{
  "num_hidden_layers": 19,
  "hidden_size": 128,
  "num_attention_heads": 4,
  "num_key_value_heads": 4,
  "head_dim": 32,
  "intermediate_size": 512,
  "vocab_size": 1024,
  "hidden_act": "quick_gelu",
  "norm": "layernorm",
  "norm_place": "pre",
  "norm_eps": 1e-05,
  "positions": "learned",
  "qk_norm": false,
  "attn_scale": 0.177,
  "bias": "all",
  "tie_word_embeddings": true,
  "parallel_block": true,
  "init": "normal",
  "init_std_qkv": 0.0562,
  "init_std_o": 0.0697,
  "init_std_up": 0.0804,
  "init_std_down": 0.0804,
  "optimizer": "soap_variant",
  "learning_rate": 0.00671,
  "weight_decay": 0.0,
  "lr_head": 0.00719,
  "max_grad_norm": 1.0,
  "warmup_steps": 200,
  "schedule": "wsd",
  "decay_fraction": 1.0,
  "decay_shape": "linear",
  "final_lr_fraction": 0.0,
  "batch_tokens": [32768, 65536, 131072],
  "max_seq_len": 1024,
  "doc_mask": true,
  "train_tokens": 283700000,
  "max_steps": 4575,
  "dataset": "wikipedia_en"
}
Each number is 128 + 24 x the weight over its row's rms, rounded and kept within 0 to 255. Layers, rows and columns count from 0. Numbers have three digits each. The size before them is the row's rms in percent of the matrix's.

# layer 9 attention output (transposed), 128x128, rms 0.0697, rows 20-42, columns 0-127
114:158103123117101094124166137159153127156117164110127152130084168139148124109094101153157126102119165155159134142157125162115100130122175137073084110142164143168099127174150135116129191118098133119121118145103134125124084122126146103118113134134146129128110110135116121108136125132135204152086083127131118116156105146109176117121119141126098133121156093107171114115111134108129126171128
109:143134112107165093144076128162127134091097110100105139102109133122146120152128121113113123137145155071126106133162107126157150131148156114154123114138097116078090108129111131127079097113120135142139143132110111129135146088133107143118159092110152166134089174116133156169135152150138122119129119177157136153117137165080167153147123082152111116096125127088159176143127102112140136075128
104:127164119084146101127095142130087134142132137137143127167106122169123136114107128108112153149138173128154121127113092138134126138179145169120113125157114158141088138106111135138136141116083088138119115079138114167140152136124101153181141170089121139131167140131121059130163120087136108189124141096132148089122128160164139100112128098142116100105142161105157130142157145153115129144145
113:123109158146086141120161135128146144157130134123116105122118116123107124112109169130136136122166119094148171129160102133171155090115143202166134139155139157104135106097106138139118136126130124152133101131067169123129136106094122171183105119163145160091130126119116155147126109161089171118133138153117104148105130126125108121147090115095109154125086105152104099159151125158140114148174
113:074145130132110127139107149111129123124156112150133126131106148122104196145115150117140117108137146139131128174164132126100145127150116145142133097112162135157107119155089140118122130121130106171135139136141127120132127181071126185111134131160160100116133165102088167114141131108123124090148117078146160143131107145110147144094086112130143083149159121160114126072185092102102113136122
101:128153145134126125135135122142121141127139161137117139128161144122154130131128087111084158100075120117137108120085110088136138167079139140102146131126130117132148139113140158107118132101131149114157161127116107159088124140095129113123099176138122169110134109133123150111126093157156137140230153118129140105109146127159125125157052149112079144139126190142117143109152156152132130125119
117:101142108143173122114145135167131133126104117133109148103125126127164123135100165150119123105127129136132098122113084098106128076119143181141126158151126133126149126116114112105148137115166121120133127120137117143136113123173148132136154123128076150096161086135116142119145186111146132144079159136119166122123162149115140111075167116124118172181094091119089140067187145112148136112132
117:114124152097163119139111126085140121089132126125126123114130125145128129159127145075107136115123134121142133135118126148115150104156139146093114163125177087147169131110133142130141126145179155129119141137093144168119154127120119147139085098139098101101121115140151106084172141135161138144143101101145212110126149138097149087152085155095132128112163108116102110170115095106089111117176
111:159143105139098124076110102133173166137093083120118125145151124173113137153125142140136164105100091153091147135063094127157146142093131151130115139126094139158147123159140144115106152104153102082096152098121142114152131101128088152103135092118145103159137132138123080111165140122131125111128086121113107160131129095115097125130164142143101105151139151145099111140140141087119115136180
114:109142126122102116132088127121130124120159140146171130123098187080176121120160141134157129140119132080131112106139041133079131124125146127129142121134101126145118085144121143145073094140156120148134101176114099137116122090170116135134123109134130116106120103126132102126110133111113106128113099180107139115126074134133109141160134136105093088151114155156151110105129131102176149158152
112:113150143122114159136147095101133189136094153129141111100131150151090132105144087126102158156136116093185149090107109130140104112111109162119144131125133119138153103147125166190153118128135138115094103075149121131101099155113139131169122126108170153142116150149097127150158078127159130175134159124127149108130105111126115154107137100106130145127123143099088165104158118092127167103112
107:109060117107125135113126103203098139118141130126076132138108161117134143157118129111071179139110105105118119114135135105173127121146140103143148132137173090124115126112158156114145141140102137100146073125116110125129073113104118111104160155140118093144157158101141136131125173147122136102132081119153104106141108140091124138105130129138140161115161112166112170081152133111134125120136
101:147134170138153110156148119092183104108138092123209097103098093115079112177115147155111128140104132145136106149108100134155165138112114149154148111140102122135110171118143124109139156180119143164143107166130103130106112165120090134143135139113132115161078141124097115149146117124157106136141095149166114144155122126102126129161102135124166137138107088114127131144106128088159119130144
102:138137109137173098120182153141152147121132099112140150141120104140129127120102131155170106184071122176139158138169148110104181107110140129118120105186109141129077155115116095083119127104109098130137123139071090160130129144122107121140104138126145153117114122105110144147105124150158166136108125117130095131104137125063108093113132113103115146136103153116117143116126114107150090115097
087:120185158130114168113133114160115129098121140078147179104102116131146115153181150117097103142136141129120130133130175092133141154099103089130137167120160111141097102117128126110154110103185111122144137144164088155136113165122168121132101145123162116073118156093105155080154092130143116140103124131139114150110120130134154100133138075110124128139146150164119153131136116157142129125171
090:107071142150136130114099062097161099105108134163106129147126083138122144122107129133076139142133132111111145125142123115123142141132159100140149128154170100142162132182087169121110148112130157083068118153135131128092100127125161174122099104099167149102129082125132127163165095118112097129141114125101112157113108140143154113145101094117141126152128133098094162131112129134152110129135
088:133152128105167136183139165123113158112108130085148179163132147084131133113115128140141121137117165087165111136141097146093126119120101111152126133089124130111153109155127081091135137122147119110185156108163147155139133090180117133155119103114118149135133173107145134107132126120106139151130156174143149112173134153155083167122138149153137130081124143122148113139154135076122095128105
097:141107146142122094179106157101119153147140138154132113111141131114092109130117127142136145112104132133149123145144080110126124142124145189135120132115130118136091082149113120115140096188113157141138152102143166108111120135164131094086133132153146103090079129113073106089085131104138118101146182165147113095152157155142123134080123110122073139105117113147130119123138133088132097103153
083:141132106114117137121100110161129124124163071129095114128129108101151133120096156148153119147099131180121164103122118114147067112112139125127120107150101156071136125113095174140102142163155147156093109126154152113120099131119093130139154169128122115140130123150144170121115145109163090133064179131129144100141139157127125113107119169142124149131143106066128129118146128179141162108118
092:139127114128157127125062153120077122138125156139149143156142163119108166095143155102117127128102125105139125119140122115135150130156149117159112099061137123132126123124149090119114138148155110093153130112089122096151162126104165107084127129105132107104137124094177112135115127117119099100153166101147102094142120137146093141111102161132103118098154156108131118050111132171102134175134
083:120125168125144086125146129125130148136165113112141160097127097163132150092134123128120118113131142104109072124136123126107122058137130158128148119111119134121106106157121112164081137139109118138121155121180105125123097132118131117139125089091106135139127109139134113078111159119155070149117099171122075167107112127119082111135120109119113144064111070092121123109127150078118128119152
085:122133113123139124119111104094125123144115144114086076140150105100149072135090123151127121174151106119116132146133129079095111153101123123118090134132130076116100164106074104128145106121137170133091141069130148159176139181105137125141123116119115161107160137123142139155134149182141150113145117119129134146141149129144130116099086105142134101145118118150108085163134087148114099105090
100:140145097092133158138085121126069110099147146118159139172142147111128159145126115126100119137134121121152107135137112127151130142157115101114106162092181133099160104143184095115121123118110129147146147136154125163123145085163140123097098118166090135157124117130152116101120113118064118121126170126154164137144102142142093113131154150170127070080133116117143091130120136112111136167099
# layer 9 attention value, 128x128, rms 0.0562, rows 21-42, columns 0-127
127:088164152124167075105096087108087089108098134114141172137145101152107096172106134115101105121144163113112088119165116155175156099120118134106111098097102159074110112148152100115120106134123110107153152126119140141113150090120105115130141130102147161128135134124109119126098143145131099125129100133125115120117146151089116131134114120076127172071125123114121152127142180142143132089150
133:163158157114153070156091115129083141140132125126076156147082156162116104165143157173124114119167130175124127123096106142061118121173152159109149106139140124139124127152133106129117113134100113121117126100122103129158102132109134108157148157123125127118149119095123105110100107084098159093135088106120147118147100109115104104118128130184165099092126133120128121144129145125139138169155
129:114065118139113087160115178149133143125105132133112101130104124148131118128097142155152169123168123106191122120148119096149148128143155181162139149160143120118119115090160105133081193133182127140143094129101156123112155136100122146135153149135148168115140127148150123112133137121131162144099138117120122086156178116139156120121137128112135159137150099104134111155175114134123104137172
133:079170126145088145132139130079135111168135152110091129121142144128126159129117121161145167127142116123133139118180129122127164115100088133174132110101147156120124157132124141089124087129108145145110133148109131102144125148130073192129112129137165107102143140106113178128127112079104136120142098136118153164156114151148113176090091133144169122121161119145110143129128099147075141130163
113:122123144126108121150108130131130133118142163112102137094106130114139103089162142148091138136132118171170128131095135143157120149126116129098142123158143093157165156140103157135145142176184124122135118134123079105119131138141149101137115150154135154140138114137113136120100121143157127203166149138105186095100184093106099138083050135130125154119114156137112147110124114121124132158156
132:129147142078154100106125126137143123105143106123161105075147170111166158171086134149118103124114112147129099150104131084092176096129130115152143186137139111145149089118123156137128145120167117097139162155110129113156115148138101146107140151113126131098140165137150131138164120130141122141095165141116101162121130151132103120081148118097148105116080135121060139140158121167122109131108
134:076087159124111116149119123081116109095105105126156122134118097131086127132170116106150116088125140106119157119094095096106140117118103105128115132116135084174142140128133145126126111112161126108134169130109143163116121100129092114113132134125125061088153151115143119097129120151145107123134111120145150109115111153106159090116080129117131087090132105128066164177086109150095134126154
126:139121106139091147113115140112104157135121122158120134096127122141168145127110140112149139142140146148117154196108127171082122118088100111091103121093093080149179105141106122204166167129096097098129100122108130120116165143129100140129109164128161116150140126088100082123138114134170136091111113093138083108151145115113143129102130145118137130147103078127122141112133133107115123134139
130:127128128167132134104079136100102108133100080142100164097138176091149160101168135126126120151139138079125139092132119111127153106112111131158113157146107121137103099139124147133077120099120114110110137173137133154123146125118094121134146148162137108079166093162134090143106162139135111134123094155127106092098079160136101153134137140102095086135083145126149135108130120101163154113158
137:128111150066136096098095106115119145104086120134128114121083127179100129153117149144097123109102144087137126119089135109149108109129157176076155103125140142175121144102102164107121118105103116087126129135134100095110113130130129126138110108145105112135142126110105126138126151133111146171134121088097146112112122135117153128107144093086106129128208104123089150074166119102119141118113
128:134091080086085122112126062142123138150139168122128106121150134128157093161146082145114094140114093104090135136161059144166126127133105112131114118148123094121153118135127158105126135162111124134090112150099142132144095111145089136114096097122113103130111192112144159120132122122124105103151094163115120131115126110128143152107124096158132167084133128149116135147122148164155108093153
103:138125141145149116128132185123109126085107090134090154110118119086112111124112116149124131145139176129148173138124090121144108127148124139080127098088088121125089157140090165108122146157144107144126116176114117146088166160103114112103129106138063115138095131158123122114113153101174151153123119128158123124151124108148104134107152137153143147087119152125150120100134081107106155167168
098:158103139118112066140119144145084126152143134103122106100124107109118155173114157140100082158147190077133125122099137100115113147142112114104112101105145149138103127142139106142129128123110103116180138167146121132072168141179151133144139133147122125139097144115123160146136133072124099151107094122158110180120151115131128112111102118109107155115115137109124122083086139074119132141119
087:088127113130127114122127155098072098124128145153103138092106102137127149075105154152122144118089138145116088120162161164127124064167164114144120128160104158165097126116088125133098140136128116109165116150087125127112129129149080131132123125153137144105109119145104154109129122122128146119182181107150115125150141169130143141115103113112106136167103093079122122145071126101113113108128
091:151115093100130111132139115088083101100147157142094130126186127110113121057159168100107111111134144160128140173173140130121127142136112118121117117111105118132080180086127092118170136133109129148121135147135114163096125121136099082095121159112082148085121112154110120106099122122104135121143142139138085089111153139099140087104121134156123149109153116130161134092112108114128129149126
088:122101102177136090136141126123118121157150155141112089132122106142133130154118081157154136138096129116172097092102111095081122137104146114095111088127112129104133117128114104149124139137088127112086164097128153111182138141152139147137151113151155138122152145140164166157110146177146089138093122132141150170133119115119099112182141157112166144140109089093115144185139146130113129122157
091:130139120135104125068110167109142137121065126088130119140107170099113138170112095077149106105123119133123128119148093125092131124153124107088147132135100116107159153115137157174132143130135116128120109116112150160107141144076107126128119070146169111153120129119135159178138173115152122147138110087089145110159114158120119126159148164128134183117131125106113144123140102111125157103171
083:135142169095133137123149137116163111123128098150130057128150164149094122141174114098133105123150142129137115121114151117144094153146108148172136140088125102145129102120113131145165167088120141151106101100146092107119122128115086122127152107151135109130132189086125089115112146103127179095133115132153162113113127144168115168124117122100088151102129122161131105072102128109139171158125
094:114147099120149118180140117108164138126133147131117121108137121121154115130128146135157129129164162101116098097133090138104137148121072135129175145186141080102150132149090115151134096123091150147136090120182111122131091104136150135203129137125146108137155098136094147116109152154140084136108113112088149139144144110092099139158113113117188136144112104092131108165115133136109141125130
084:144107153135135105142144109117132090085103079137098145129125095132133130115139101137156142127129151101202127162076129092133113114120093141107135128097111168101095141155132126155146124161156131127116158112127085133157138111126160152179118094175124111156134158105135150183098115135181119154159130109120108153118073130128129116110135176135102087141125121089116135128160148134131139130125
083:172130132129116133118123146150107130152121101160091183141116169081163175115140110091108106130099085154111103164146126129113146109152094102124137121091137153159123130154138104155099111055090106154113110140151128129113087098110130139095142149148122165109175125102136097097136165117086162152159125136128121145145180128117122147115117108143137163146152132121108129121106135091130124131106
105:097135153157128133094182129134135166147122102128127148153112146136152122111105154160129150115095146162119114083112124171133120135123142132113125128121132123122118161089113148119127137091123131146111144116092133113191084164143094160140169147095135174124175109133162162165126092160121135150123081120128131121122173120103121122162124116163149135148110133135155134182174159167114084147118
# layer 9 attention query, 128x128, rms 0.0565, rows 32-63, columns 0-127
068:081088113127107115115128102122089108115125092110144116098127096116115108128134110106128142117143152159105108098126131108126169095135117129119167102137106136133154176074167154166121185137149099143154118166159093139145141095105118137144127130116084117148128142130120127087153120122124148137143112132128096101110125122078171110173104143145108131138105078113106103161077143154161122167157
075:142107164129127123119118144052146101130169105177104100151122096152104109123108148138160131106149167131147130123123159105149113142102085168135082127138134128115124151128123142163162119102115147129144086138121150117125099113099081127112177149132167101125146135141122100118135129172137147143130104174180088175163149105133166107119126162112138155134111153135118130156121118150147152139089
082:125096121136093157135102105140111123074104147089084107134109101144157129127114137119115103101200154139123148084124177124133106132124091166101149118127127081108124139145147147159184130135129094134147131142145148120116111145127107133146150158139126091104128159117124155123101134139109148161102139162123091131158098065148173141145130128146139173133108133141098106176121085130118153123109
086:103100113129094164121129122130158115106094107140134151144104145099128137154115116121126110133157116101166111130107143126103143133146111087113118106103141144157180112117166100079133116066110089083134085123159105164157119069134140173155088143129123075107101159118115123122134110110117144109091118162140134104130127141135102100148142115107166118086107147148115141148159139140185121117132
072:123107132149137100161128134129109166126087099122189170113106116123120086160147117158145085143145131129106101145153118095120118052127121100124118092122134207150138120121129160103146151126112145091129141133132111144141162123169136122150112108146137120147114135119178115105121153115145149128111120116114107156104148161072131140153113151142156107146124134084118114132155111100121130074084
086:119174127162156123141081131142122136130074132153142107173105118131152101135118127161106137115136147121138156147141145147128121117097153082110132117151142141099147135154168089146127107112119148126182131134116123156115175098146106138107110123124146114147146123161158153136105131170101169127092152090134181079112130119144165105111127143154124085108109120145091072091127112142118090131087
074:092154154118111140111149107111153130105102163131094163145162114126125087102140126115111111127143204120156119158157119117129160082127101151130120102145116114146117147102147114140182149105116098102173120101104104111134080108135124153144131115134139138110109110093145123110103167116090159127120130130153100114100156103118139124146098135126144138132137164193166135121088094089137130185128
083:144124173171145115139110136138156130099111131100187115163161153146091140126140142113099149122121114113147089168116128114128167160096134099114149129182104133110150167139128119097161142122109130144143133158102092116141116183123098158143138129116156148125129136157124156161181120167144098129135109131153134161108086131132128118175149095062151107119120142109112148148092100113155143142136
075:117146127122120125148138146136073129111150108090148106171139148133139118091095115155199100074104138190128114140106165111115140137108097147148154126155137091118125134146105102092132134153124119144163164148097124117127144138125070133114166126119120130142167119150146113149105088118119157117162100143160127183132111081107135138128146168111146086113123140145129148143122107088147147101129
075:161131114091108134149120139120126128105151089111137151154152100151125088156113138121155129142069129154174103155135140109114132130146095179137133096100120108135123141123133111126125190134140131136133142104103150146157106143124118141134124142140111165127126147106121153128175160141151134112141167166141119148178133158128104183115153176117155167099144153080126102075145129075153152147151
076:149076187152154128110081114096147137121143075157073125096098097123110138152121098095166126130079165098147119131106151123099130098109108140113152152160114112119091125173139097144114121133136118128130144146145128147119137124144110146164123105067147122131140142137107130092103145145136128148166175150134119152138148110133171091115135122096125152085154128156139143124147126105136136082151
078:133081115125110113134131095123146139145141131148093102138122128081095072135112088145161151110101138129120124146122149131150104125137106155127140107140132087134117143139125085146126145165080114111089169114094180147127114139149110118129147097168113115158106103158126129123102146108092109142144072147112079123128095158133153118124108109122157129123141064140123135174161135072165151123121
071:129107164100098109125157131096153138148130107132116123115122078162121117161075132131150083145104134118181103125116141115131124132144101157102128142181111138119145140176095138167119120150133120128133152091176127118156132095159131133141118132173119147112135174142084157157136143081102136142124121134129127133111154112122163122151137153140134122144108121104108131147125118058175119059157
077:121123130139102133111149137097133137127177113176089117147122124122106104134063155139121144200091162134160145108114145098174106164136101134198116112108115138104109154095142113115122183128096163112122131109155121130139103151107121159092120133091128097141146149138135127091167125139109132113131170141143134142157133115085109137166147141138123130142168082161110111151118148127142128118127
077:147086184169103152143122108117103131109087130124127128137154106119132097078144123146110160113172093116149133153146156137136134127109105133108132103163131120151179093156126138126127145114106147107137105137155184113169128136143129113115198131121122173065153183126133171164107147107118092130136124135098147112131094118167123105130144113151108087132123147127136129151144106122137102140100
085:157163121144120094157141165166134137126073093077168158170141146128128127132099148088113135107117144147120115106134115107110134150114129136142118117111116106168159105131094180111151123112146122155175110114120129109182141137148139081138144110154140110127095147100176090124156124143122116119144147072125110107145148129121103142163080168148109135103142117093160128116116135157089096120140
078:097150121127132140113108084101155142129142105162114120178143140125186140113091128135128130135113091098099101091098130092119130159114145146096133134133159107084138121132127119138145128121171183115064108115096120157131111141100105110116110123129150140165157139147160140183149103129141122122068139113097150110104125112146108105109137088114169101163165108114101103141154151162111115131122
073:064108105139110108152144110133150175128152131126107149104142121177141112127153127144109124099135126162098122114156143118114126094128138180124142092115136112089131105115140188164107098065116104118121111140112131138131115103082118168167113142098180159134104113132144098100157128131113121128166105121095135153080108090152151117136128147092118142128121115153129144172174145125143153121149
089:153131116154169117111124117106104168168152129106130113116131113122125109131103113150166155102139135153125125134108164104141087120107127177092119089158124106115097116161126086166120102148139137145121107115094135114129071164145081128158169136116137125147130134137089130109078102158115169153131087161169128155150089092136131112115143114124148104096120137144117123124116116064149088112100
078:183155129147095146131116149137100119132166088122152151103132158133121074111128116143113140090131162126142128112102149104109120165112089138145129121155097147115121112121088130142113133106127105097113116140214122172096111143176102124154132132126104146154098160107107159137135095149121115139131081147100122149127077099156101109143132151128176124100102109111128099155138100113117143104160
066:112102112120191126125118110125094138129078129166125172135097088080120121119108119101147095125139125131167074145124126163124165119135106170102131161134144122146132132118163108186142098173144142126146143114146127126106128114155130121168182133122118134112152118105116090113124127105106106095128129118098072145137145125161144194092102125146147122143112100141103089147120128119134133170135
079:154107144100135104137096097160091125118115104138140128114100132100142153113149104126134097098098139114125168153123118122115126118142093106111099154135091107133130108132118103159169112154171140115112116156066134182114149068098096128163118102153161117109113113172113088130113149090108131099128138081132118128119148140116151156110124156150122139143122149126140097154097131062120097149170
078:120085135148137089116118137149101127084119106134117138133109160144111062093136139142115125151143147108124144149138114140092099118119096093091113130164100132118116128201111124127152090107110119116155137090131134064153129128178126116147122125120138150094162154118121114093128166148101097091112090164112120103174146104116082132134183126106142119151098142128107101142124129121096140130115
072:151109107120112125117143101134112129121106147140152115143185114152136142124125093095141131134124097082165066109133137136093089101118111122105126099147151123171137095109082131139126092125094126103129140123102150148091088083138113159129143097149133135136126100144111064079097121121103125100147136150070097155116103101162152158153134107100096108146120135148128121140110124078111109119142
075:155073109144107142100155109120123110124135133157111093139115136122072108100121118129136130145141096126137114176134109117127132116095130095142160107169165064160111081112082171108142104145111102087108097112121137108087095133144115122172100108119164124089100106118119119130119142118120166093128105106141109137122128081164145142134086103119142149163131131103114118113125110133169098145154
073:100127160122114118133141140060136114185042138124104144144125131087110134120152136079154113168087149120147118078102109125150137125099153144146129136094118132172132113121158147147131159164145107104144162114128114121124134151122159094126092091130127095136127130151146118122143132130084100133122171173095133082165149152168149139136130128159111133128150117134120105147135145115136122124168
074:142148138154143125113170115153049169131103107108173125151132169128140125121151132099087123141111103111151126134101118120122122125128086171132097105126079153124128154097139115083111113150122143144141151107135105138100085124126095148149155134089086128121108132103106084114118155126136136118148107119157126107096139162116134132146137202105138155111132108148112135129153106139147094153191
073:122166113123156122138116130071143129102135117170158155143101136118103119166130099151163126131130112123178169133159133124147166113152168126127100132180110178153128153105156150099106117111114164117154110114119135155075161095091173159127097129142150170151105116096093121134137122125135155137133130147101132134131145097095103108121126151135137127148171131122075161138175101112136147145139
074:117170113114148148146149120102171126121122131147112116137116167127159106141106112097085131135082121118131148120189117089157147101105102129100122131131154145159169107131182114127145131104120181133160111173143168137132109129157126176168119115162152143145101157143124096171103143156124169124155171112087162149171137147110134120151155148115153115131149158121136122161121136129156137150135
070:129107162120103119103088116132110129103083162112178136165099123105121126124117132123107156080114093079134093105095118112113140151114135107087113165115158087160145071159130048103120109119145113157149137113128093104109103127137110125097152125158146135148117107151094125113095114115097156112138142116132116108156131109123114102110153114120146122136137117127161120102162105099137089077128
081:121111110152164120118130072145159135140108118102149099120154105081101100139113124126091167156140112116113135139134092110108129172138146131150135105172163126156143156142080176110127183122107135135096124131104132130148105149144081142159149133116178127110144108131094159178134140152151134101126116167124156111139161109081098117118100126156144076136086143122098117119151117132153115103117
067:113165100114122165103145100086187128109105094150148151125148089145134086160157143094131146173168143110131133152161134144115147121120146101122174100134124176117166126085129145166093091132069106127137129108107133097145124143129127142149160140094120130130117118102140121167151146127143108115115130092087131119132155151076134110165123157094143126150153143122128136133156098113134126079140
# layer 9 attention key, 128x128, rms 0.0562, rows 32-63, columns 0-127
069:137130147118092112110160122154171132133115103120136124088122161138132116119141136094085125097169128132126133107085138100146165084137096157114138130155088091115123109144155123114164101138127101125121072145174106162111122142112129124147137159170134098124156146112128137159144121104128105154145076160134121132129140135124199139129092188135116104094118125120099116178110116115154159091129
081:128144122137132100155139137125125130150177169152101108098117105104147147159160141157175135130092142096098140129130171148121122158126137159113140172116128149090090165148104124136122182138167166118065091130147114142132160111109145134131112142157110137099149125170113173154111112150185115144122153121151137137113119138126151146087095117162125133160121114092125146136082141113154131166138
084:113115167109103134113077121104155103128140116140111097105132119136161132162116162141127145087156137142040180099101140165125101152116129131138105148159110128083121142132127114182133121122142149143113117159123117130136135115082116130113117127154098113130140144157123138145151112144111085143127108146103185152136117132117176117112119082131144130127110094134095122189101139146128170121085
092:106086120148146124101132109111136070126113155133114125107100133146116118123168113103090096162199178112124158155155137101138119128128136120108119136153133142150112113113098151144140148083086103063128118117158111141133107140150107145144111136129127122109125142140109153162097141118106125144131109139098118137152124100128175089120117115146162106089091165166097152152151074135175150117113
071:102106120085151112118137090108132147122168132128097104144151085154128140095108088133132150086132124114152120147108131110147127112139168131160108143145106103120114110148133133157110115139123108117125122110104148138137124075162128107176133157139221122090152132104084125151130140128168119172100061130169118106141149127116114127146136139130117127172117156151095154154169103142146139107142
090:127128174121183110125140067154079131083141151114136158141131106064154156097118129123142168111129145116106124139146119103106123086111135101106105120149113113179105112138122119125102097128084131119145136121066149152158120142115156128088135111153165146152136132142094115137109135158153119124139123133115158082161079113123131144142152108178110107148143102147112136124129108076128116143123
076:132117143139115131166169107151153158117116128123109106137130102140110074119181138098148129112132132172135157129137163165121118102133077154107141169106115145105145123141120145172114127098139103095137094150130179135116120105129140123137122120118143130083138148151073142117114140131123074164141128139112112125114148097107184130171118126109132118130079152086139143195130104115122119164090
079:171143130128144112144146155120097093129117122130115153092129144128133124129115140174144096142146130126113096157116117111165137167083120162137135111128134118086157151169139144114117065144126133123081139126097129108149145177171120113130075113155167149114101138156123090132161105107143127118138081096126131141109138087114131125145095156110151120157070121161129125182113098107143117122083
071:155151142175139143132135118149095096093145088139143152121092116146108099110153125120122145120118152140120129129126129151165104141109163105131146093096092146092102158104140160124142134128168165105117127127040121134142133137072117173141148108125172145135155128122122103157120168142160148089133132129189143119085119146113130144103094137121109146139094138113118099138144109134098101172125
076:121104124144127140142155166134144087092130103106136126146174115176160108147147130089140139128115184163162141146116141135132138146089103135120123117149115127119131150130134155112167169103141144111115111128142148103136147118126116178150110167103152147108093142057130102126134119187159150132093130127140126180165156149119130152151111128121134199115101141100111116115108102134152082128133
076:112141117090127093138132123090151119116141132151098109133139151132141147149162129100118134068101120117142095128102135122150108150119112121117132160112175115136148075167143068150157121148136114090115159161108095151125087138101101148175107100131122113116083093142141131188109092085124144117115173135122106114162120137137146127130107117123166153132144126119147145140142134113165067139162
074:094134138090114121127108095131155113145134128167132119110131118131110114120102135125163115140092134160162176141101089128182127111125122161136166139121126119132088139132130104112161168157146179111103129120084147121093129104126114156124102067087129102161147073100090083133102126111134112149145146129146114155156134112179146104148098085131129137116116129131139116108101166145164139125167
074:129039127095205106148125126075144123134166130107106114105114101160104155133157133114120169118132113146100153098087149153156095109108121105165148143153113136134091129125165096164148114147149143107093132114157148163115131123170139115125134138099136151138084091113116106105106086123138128123110097132136128143082136160136117128110106108165129154122114134133120136139137161109143112095125
080:111100127162140120161105097136117080131127120142097130161130154134156156114122187133113149161148122117139136108132177100123148124112090142088166130083131148137106145108127097128146175142147119113071128111172115150099101115109143135113148113144107102150144152080140177149106111170191146151127142126150077109145118131126121118140106107141115099086120121109091131126103120138145102160156
084:134083153103123126110128121113146110153152131178075120120082114107094118114065134134152123126144119141114165137156116143156097139127128110089129115153174121097124111160117150151116076117141169154096133120110139138127166109168105115102134109144145151141140116189141094123099142138141107120092110171097145166128110116109115128119145109154153141150132164101089094149160144080140121119103
088:140131133131113136150131137112149117095091121094123133191115127121097100116131143130121141122162125143109161129129122145133108081102146139120116095132102136150163104139116191125146141104145126118143103142159156085169124149159138096183156126144169135039133155089158148135124193166132094094111106127145105126108108143150100133151111161140118144145117114117119122141121084129101150127113
079:144136123110122139090115127115161113130085129115159142141155118131149183163117119141119182162081148079119121123110159088117130117091148169122159104119167131141173121109109096108089153107168152146104109094084144135153146109115111107109141086128081166124122169123135090081152131118139156133107155131104145097116120151145129099137149142146122123104140132158122124102128147101173117157135
074:116143114135131147136159142104199174125167148154117113115120129142142118094113144124086147123151161115135141120120131096178123125140132128154138153126114133111133160120148173152103136107157123118118103188122176111086107146088137124120124153136113133096116133162103162127140103128069171125129147125089129101063138095176153105139128110108131109141157128127102110151103137175100133111150
086:129182158133137073109118146115127139130145145148134159151147124126120150143127129119166126126071169121144144181131113143163062157137153132129113167167127136114094148136111087129143131152146155115098122146095136143104134163077094119109124127080147121149136086121116063135116137145166138130121152129132118103095146155107138154115101104118116165086112122103092134128125118084116140162123
079:161099165165119151115105124113098093139119099097075074124109139159118141132098119128083121141125105131141153177135160147184120151106157117079096158184137084064126164129083126128160139157146141111121154149127150107141144174136117125112125148110126122121143125146101141136133099103122147117116113139141119161114122145160154100100098125119127116164118125133122104141137133083127126098158
064:174094148115116137090126095153163110141118120128132131106125099094115110144124138095177124144117158119140187093142136140079128100091112089157149152146107174196152116173104168137132119129132155142145124128116144157104141157066105157151132155103140091112122128137119157115150110105141120143140113125134124094141122121092141159164134101115121172137133158140142089136106117103153122099144
082:192122131077138088138144133138134177084107154128133170124145100123107150104157113139164176135109107114120127095134113151077145131140093102138136140160102096142115100123155074113118124114148148133146143140096096123142169117125118157181107124099159152134150121122114119118150148128075104095141140128104120099120171123121129133145101125147139131158137146120148098150085102163136146126182
082:131100166111178112157129111077101106131162117147100109148114119136135129110130093130188132145136141125145120128137160169075087133108147111118114132141139095132089108108109114177148065163113152114084156117099154107123137139132102100107175138144162116104125136141123145154164162115170113129106106124113129162131130092162141134143156112096159137151131132141093112111105119141092123111091
069:168077179151136094127143135120133173144137132141134137145137074115096035129094120140166154155106136126132136121158160159148136164107121142152137138152109154150102161121138140091123139134147109133149138127142110137095107131104125115157148112133150131120098098138103098104131132136063134128146122125143108146147102116123137131157135114087177158112114140152103120107128076108154112141176
078:174106099138121074148112141086134112141085149189107131096131111142090097117123168197148133158102146157125102176155107117134118133135155146158164157173112133149115095164095149175110099139148137155104107133141126143114126106124131138115133088092125135086126129132116152093098133121111107132136161135111162158133115105122169139103131120121129123129104143110159115118123090118108147101159
073:127071156126164164131113108141165136124142118141172107126103163115095152141118135127135144138140102126152152080139111078080174116121099148092114143096122103170141089122150124105144120132154122108158123118175130161150106098167132124165099115142110091110097130125145117148125143129141114142119169119105084129151160139128135124140083089128132202103110135111138150141111145109153134165125
081:138112146147130111121128141107112123113112100099168138142146126135105071091127148116099110133150127137152134148142119104131099167128110077129124132121115145145134153144103129092165135123084107125152116169166108127124138190148109117158147148137135085100111135078073123141174123124162168090147116140130102149124108083112146150145086116122145104141074128106101084160106120155115122144169
072:127118059118166142137136115164160126119117171112151142119122083152070132093140118151151144132121154126178125143150121131133127121085143171118164112148119103125117150102139145145159126104101086145115135123162139152130136109112153145133092161104142124105156128148079115136100027094145168127096108127163142129122134131127124157116141104134093107101137111148114130119114127113144089128125
075:131129139142144151171157071128152125093150134096125106149136078137124088102100152148132151119189122159132178131164146148131134111115128146113152097167122124153139136132127181123104132105120121080119144115111129172105151133118111103138117145134093158111125137125165113138095146141129142139089153132141119152134150110068160136162142104174077124151137111117148145112112090102179153137145
074:159112171138163116114133124091149119120108134105127137124189166106105090179140130086132128133126128074136098179205113151131084143124110115120157092114138159155149149124148153118133132112107116105158138123110140168177115120152093127158131079104119147136148127137134055134085151109133087118157141147118137126167121138130121116148112125106148144108129148126117152123122118114136137154137
083:125154123117147083120127186138161106155150128147117123117126156137101111115089093193125193166135159126101134169138090127159114104147110115127164119140096111082117116156108145156098077131101108133075134132105152107114129140147122108119152146103131116133140136091123116147135146113115126141121097125108150112159125130103131125091181151146123118105084111121130121085148129069143123129093
064:096079124087125089130151153119109125117184135162123119120101132126129081141106151120062124117102084157158103126115118115127155122127124157129108099160135147153132158161135168146106119136125127078115172169112151120099140094132124098140158156128152117122092125136114174150142090143135121120118093116151120138125121085132143123142167095132117073114115086145133116161126153111162119103086